Each number is 128 + 32 x the weight over the matrix's rms, rounded and kept within 0 to 255. Layers, rows and columns count from 0. Numbers have three digits each.

# v: layer 2 attention value, 192x192, rms 0.162, rows 169-191, columns 96-191
# o: layer 2 attention output (transposed), 192x192, rms 0.157, rows 169-191, columns 96-191
# up: layer 2 MLP up, 768x192, rms 0.168, rows 0-8, columns 96-191
# down: layer 2 MLP down (transposed), 768x192, rms 0.161, rows 0-8, columns 96-191
v169:127082155178166083135105155041144118077095072164101122170083120163123173098102109103120138098080102136150167144126126127145172119169121181125175193137126156146108142138089147144087108100083146161105127175125147236149094159120171159106132139156165108126184100139136074134157185120152150122
o169:185127128162124136162199155120140150161168135113102188097068175152089124139081140161142181092119141068102140156133115122108137137128095158097122096116127136104119122090143120166111145171094142196132138172145131179106036167115157121130070158101147169124122101209132121110143121145125177140
v170:124136110161083132132154147134164166140139073178078191169106181132177093091149120158126142095117166150049110119137119148059144129110185149144191129134146114135121118151146136051163119125135067209114122094055104122148171034158210069129147146118075201147169141075063151162138222125143122118
o170:143147169113198091133087199098077169163121058166117095157125141153189149147120143127126103059172149101148144169137149077141074135098129108034090123059093122150127104139073126126180080086096130095145104111190129104085141157128063136117168155144122056158115162119078161082088138132095150138
v171:153120133072115159092113137111096111173128118147159083101160123083105106209143146083147156111180128170219113129147085141052126138099133126146122193129137097151121129117103150087131154137125070093146109121130084095138148036099207095150132149147112164134211116097127164041060128184083154114
o171:095116162192124194107192164087142129113139156089180151192129123117145062124084105166141127135164094121145157137077113119120094141137088181156139154147099116168103118119128154171115133175118135130103111161138141127141110100133065091122142142087123141172056124126147163057158121116098091145
v172:150138059068113126086143144104129123147158124151168095129134122157125115168115127097132156100174128096165145118155104112078147113106104185183136190131143119141133136152131061116125111152091064134130139126140159099176084118134221117125114120117082138143138137131155166085076129129169137135
o172:131108166216137142184163068078115149091138082095106117148157120104079115156136162128110120153141117167160111102175105186097112158044136099121158116116158144146149122085094149141151139114058177098157161168169133177133137111129095108112145090108140132100118126097127087132078106083083163128
v173:121116126183122134160132157057160076130104127173116116143110150171119102133104162126172163121060085173059119059117082126173132112141104094099136081132147131121125116130132111120171127096146143117113149174143151072145172169177094094117128167102145144142113124129136133153157140116143182132
o173:091112158153094098123136163190166137174146099154103099139146100130091089109150072112123165096121109085165147189134138106149132090097166074141078080083131165140141122100149132105121125114146093110121067226145090091060202113108143145181123193152138120098150148173104170087133124125158129134
v174:128138238087165079125180121093200131102109093171043127138100139060164157059143098150151156101000102160122093130153142131101035131142143091140131000163151058123157107232144156095140104175112136097117101226113126209117207076155103148098124190134090204014110088153100073149222130125116092095
o174:113130126128140050118110127152107133218156139146102137119180136156104131084131180188101111149138148125110140152174123116103115159171139168184116122092097122156107125134158146152066135152111136076104111174178105109109168154134107138161128166128179104191144158137139089138107162149125150166
v175:118122153118126036135114051213103109065119136076020129168133137118155255138154117130109065118120136164127093210131117118088060093096111125104107044149096121089134080137092120133027164164169125159131136192053080141061170074176035133168149086184178110099171058157155079215189134159076100120
o175:143186128144182117148047108136166140077098086190151126097130188153163129172108141118158123111122135101186107149131111132213154122135113144145106167178102080097090127086075097058104169113037146090066099112139151171153095127166141183107099195156190127132045119142161117111118108107131079104
v176:144100062213170169155112116145112088146136168114246107172145144107096109177149128077105072154157097119106180174143127093112157218086157149157073213103148143159096089067144217195065093068124176158115170136099153111136047112108100149129134073101165106118116118133123157104081167163122133109
o176:137114114083092092098112105126110092107161100131128157152083149066102117130098147066133113140140121131154103122134143101169102136079141168147093152139139144090118165098131077160108146199183181157123120091131159136118164082075050044116147134144149112106092143158073107112135141148140116179
v177:138105183116124076108141088168159191108047153150040179126110135116173207095131069119109160129106117127151107149126070088139065111174132126138155137165111125086137081154117160169083112097096155159139116121082120188095141112149097168137140166161224110058157067127187064117215126122150089128
o177:168170149097174169126123112116127144141110099180134111172136129170167149105089136113136130102149138171155174148102166121174141143062082120115067133156142094143172099132119071144131123169074166218101088224092089106068166074070131134131167104109102176161101128081173100146137119137074103173
v178:110168114131178198114092209034110150140182108158245094151128138120056045109120118140148133126240151095143155092131130112140233116099137215119190240105160144155091161050161016072181088137118065126120150051211165124186164178099169115110110166130035130150180206077086229109044129127192211124
o178:131025114076141161145156172148127168104135190166109147138073102139126068109145178046132136123138069108145062116181086153130109119161125078127097134056109102139220141171090145063159125143192107105184043114093137160168052096153086096136155100172133159145168195134144105086113115123078096139
v179:145151076130152130143185145111127062199139118060211117081144096119123079178141156106136151115188080129135134154119136133132121104120117225152113134127132099174127126152169107128114156072063166029099144100153163131134124145118101115141113120113177081096083191121154168069109094140159141137
o179:127088110105126158181088147124157169099135026152082096120115110099157108080124169178129184143137174086173122081091109145118153145129106137130076153102147141134149161104127194161156129137102126182175086131099124186145168127103136131136145109109111146127157121154186116157097087126147129088
v180:130154075080089184103200110181090093152129151091155131129160124123125119206130158133091136134158171139177081157130110197036091113093079116094135123117126092151118141130113070063087156147107140123135113174152130064138192041120141111171116122134107124131139127134144137107053096160135119143
o180:085169158121153130067087147158152142101133126105175094147168099072101156100173093107181134155128208126106112100170087114111124133133120099097130109127086215172137122088111109081167083170126095132211099076175162157135116088075171074150090121092121146125157117143183125065125105083153165130
v181:104154144166174194110070166050099129126091138164185105152125121108085042118118091127128171148118073107102137059116171191090223168124157126099132120073161132138136133079175138123160108165148105157089103049126198154187164148181211093107127173134078210143107212097049146110100184125160187100
o181:117121129106106151132151029145147124119104163123117092129070098111095122165118143153172115111147144115093100116138150152152158130152087131107149100129100127125096148131122113137094182123086093105149119119119120129079160110111093096083102149091081120100149096165083104121119177154087169175
v182:143153132145090156114162145123130129149127124099112118126142130100093117138179138078108091098228170115194128121117118116098109137134159145141162223110118118111115129081140127182124122100127045181117168051156109160142086122091163159104139059140150078136182118097141140099095102139179099134
o182:115164056162050125167152117133134149107106193147073130134106126124118133176116082109201107135186146063146122117156130172110149140020105126152107090224126121121169126129123163165109147114107185154141058153168098115164128125109130144069132139141091106142124140123129105142145083141168158107
v183:128113150081126137166137095195128093154138136110141131127159142140115163145164148142146139136177124105133127128127170079153083166156094093092155109130117112091144146083139151169111137104171126116131130086119096089119069174109033145156125104123152053138111129138166132144153078130088097143
o183:097157191166087097177126135115115092086162144104119075100159132089143116125055108100098108149139170086171121128092117116103125089166153162159162145084169139167163097160088117132106207121146147152173162108129143146092096089131166126121071159143159145158173077120177092155187161087156099101
v184:137090150041151143142035185164108110172213174123127052090126184110175140189122146167143103100100102144174121114137147081184156117119114207100122056176128126182128127129091054028183113159079157080163149148181126097098145118124071103132132130160110155115174099155104179130139067138128142119
o184:113096150180119059060098095191131119115124123117151094123135091138106033174111168127137171144129154208121145155129062096131108175131109089118151134140137072113105142098150167095143153107120137169122115123107120102138146134105071144157118072122156179192122155160065047096138150112141106161
v185:116129159076129115122099174153091144127131100201130149111134135140164124104087152161074183147212109119093139170122147081188149156137127190117158101140140115132146144120099113055140146039107137120132142098188110168141105106151031109122146139141099145118177117162045162145133121147169044108
o185:133029148165060091125182141143151181114128145132124130175142127157137130139138128093127143144056163161125116084131143156146137129120102121188117139138115149113076147123167153083131142092134146106117126144132119081102085173107079096130051140201162122151171119070139187166107117167140158150
v186:125100158135199158122106096068101140084138178140063125143101144162105057119093105065144141112162159087127160092125111105096210142133122170144188255108146149186090166106083125102042133068101094200109153057122147141160070133128190162090150087118166145140227126168124113142140114139154104131
o186:148151130120204189158153187176164160108139114098171126153133165090159112123102141157145134098097109107127141073186054104098119141159144096100148094125163166034093153097090138159148112159081126108134172190158104126112071102125141137066106197150123079154128126086102067131140193108141093125
v187:114108118195148063172115104145141094142093135072152141161127123087086122118151134065171067157106145083121158127112145086121202081133125145110100174134116147091147124128165150222115115142152146103111143145091157209156052183160080133112141130088206082125146112142145104150132115101172128125
o187:157145146131118150141150187112154125079096090151085149136100157142141159156157100150148179112089110095156116132099175146109094183168133156173178160130104141141106140113152144131135124145097100120138104087108146139089190161103125143094129101101132121122155098122108109182141123120059136147
v188:142154114105133046159205053138150176125148044125111135083141126136195239105153103117144156108052117112139087083134133109134044097182065074147160000133104087072140103162153122181135172232157125077133089214089130128057148165162099154146115125122139018095062104187177135112158024093131088156
o188:153157163120111189161083142185179083116111210128121160107138184103158132155152150174086121095132120170095111178090105130129134097148117107157113141182145107071127118158179086123110079086128105131148135127172129183125081126144177126175104121135132099125083100096126059160087126123027114140
v189:172114127093105121102135035212151122092133148108066179077153200102119172133109101119130121071103134200172096180186101092048000078122052133170148029136118099123132085160076166094045142166125079086128120255101075137075148009125122093157127148129179108078123040124178044137168084155071086132
o189:145145108206193119193147122121082160177110123132191056158094148122129205066095176125067084145122107149097073098112074147116117054190079144150100129145159087114125124140087166110128105159167107107105158118107155132144151135130088144099178081116142180116104151092089086101073093105161179095
v190:150142155139058082121181204089107130156127123127150095130111094120145101186152164132104164154134105143146131145143127126136134120116123150131100081152130144095099118131114148098194163079139185189119187181100149090124130186132128139134116099138111133125184099152155091131068145118162117127
o190:095119080091169109113106137152131204089151143169172140106122126159122143136100129140126091111093090059127140127121169055122162103167065158128124086198180075126169126101174127121112082127170101084162092134132127095095107115144120151157057150121121119111126134174137107104170104105140129130
v191:119162082074146132098222129141129137145062105103115150114137048169095137098127150132115132153083115138132095121104093189136129125116099108137169139101115092135102161123161096170144120124139103127121126154130126143226154170078191096142121214090112041117147165152133163158110136112103117147
o191:129155164121146123101108111066186109137169061123140167091179095160131179220106117140132176138087140073081122062193102153142161095157110115120086069168124137130119100098215131100133138101175110123090129116146059153089119113152095168101159069088136130158102187091137185167135101137140135160
up0:083134079141154084120135160128138133101098137172130176126113084170126145115088115137110128161157144124141105166060218138076130095216161088151104156148120121109174143153120166149133135138154138179160095106108176095143145150144098142097130139095094083117136157085128110147174105134116098118
down0:128119125198095141160101090105112145123072151127128126091097158077159132163103094112143151154096139095162115150099130150145104176167150130145120083161119136080143085069200147168126123103101123084137095065165107120136175127165124094123142191108085117072171153131108149114099158173135166102
up1:132153119132105107127072137085108124140130162097134155133127128121151163144154108117152155175119092094154132085120130122148124170100122137121123109163123121117065156069137100143123127103113156153144056126118122159181182165090080136141151193146128170137126161077102123095067080136127172143
down1:134106101120186185125121123117084193110155178060113134141111128130126115157150138094095135115167092121115126134144151123120117062066141081151121159112103145102126133132135183142162173112094125187082089115155130182093130130118128150136155151111119073138054122148162107141158118077118207155
up2:119136151167105097096085140139133135194142111104094132113123160101115091110150117093082107152138109112096108157157116092119149135100183150155136113103141095120145113151126142171133134150170124100116101123112056094130125085081126116133179149164128068137100135167102123101140147115142077153
down2:121132137130177126147128116111099088126103111123133154123089143135182137144120136131117130159126119175144145150156098158169106102099115087142158111090098138135101141112175145127117204137148100121155162118128096104151157109098177089106187133064152097162170146112107137122149131036143106100
up3:170238161102100123133106154136131157144142174165150152077153152125036138146157116094102095105101125134134137141141105208147135091153136146142146116119109079116135166104140120124171131092068147127144143129133099122118161151138156137145132143116085169121146131125104104127110106044163166149
down3:176085096095132092145109124172095125094164193142106093118136126141159109095120046148088138119174140169126171111149107083118137117145140133133146120148131108203134120131081171047124124130229067199127126091146099093137134139112158175109136155154085115152136154107099152118103178184118125074
up4:125123129147135143145066112151134134093137116090142158086201109105102128118124118122133092098122131124157131181114144111179152111136092128075121148144074121146080103119137127164093105128155164066165098193106157107170157149116079184115141115106123101115133162127130075132124079133122121134
down4:165066069120105134109137088157096120148116139139147143100121078132158135135101114113134169125149124113137191111077127103124114090130186112150120180132145120153115127146117181143105150103129111062116189146087140147123122118185145163121163151141133088157119125131130100144103091196097207111
up5:090173063146157176167126186089123117107045209047224110116130125110144082166076163067136156124085163131130116139131220082161197100104135088156166094093086142115157107106119023098057114151086167129161103187226118173110099171197174096126141134165177135122147219091143171169147138096214084155
down5:201113114111172255020111102141119081142158194128161138097142156144146096148162158150131087144162154143128135093155187103174216146132085182084069115079139058105176132137109134176105115128106095062166091134170099133136140157062090109083103117114219046168131144086097140123147165124151152084
up6:118154078177126123175184141059138106088158079095158179123141139108159069115198109179109137166127105118152090112125155151140113181120162114075086159207096136115130118146095137122091098127064150089109103157106127095100138118122140129111131078110123135122174149193141133084097135126119119189
down6:078111093121105130103120158219093182128142111135103058097091124091178114092081098102152123126108150139113125060175204129157156106158093127154175187099139204064207151125134108112128162141127187101031158094138139173122081067142135122175102117223093204146190071119140101170205152133113127136
up7:138148126083119099125123121074182189090154112093141149179128112111117073087179145059116124159142171043149108167132114135134166078143137127149076138130116105053174150123176092096140088084144097155186098105132183119142175099166114103119239086136139142111075122134092138134119123114130126160
down7:129125176099144090097121176110114066146116180097154074111178122097108081153152076179149124124187123097156118089111156130140115198132135100094152127161188121172124185119112163110171141077173127098142111104089116067128128150095145113079148125138154064158193139126169180102174154210153048165
up8:144174095135141092134192139182044028100167184114090164070178137111155081143095168103057138073136119125173111111123121141160079111119099119118169051068072166137098148107181090196121134094161080148101114124103119127129130112191107100161170217102085078098104114124104147149125140114065164158
down8:110110135110086113174086101148104106120147132167150174141134095147123134102101107148110211093169103188063181144137159179080122110121128140159121167124155129064108122124135088119123114143137114109063121115114149144164140150142128073168064126094136155146140110142041154113119128076172144167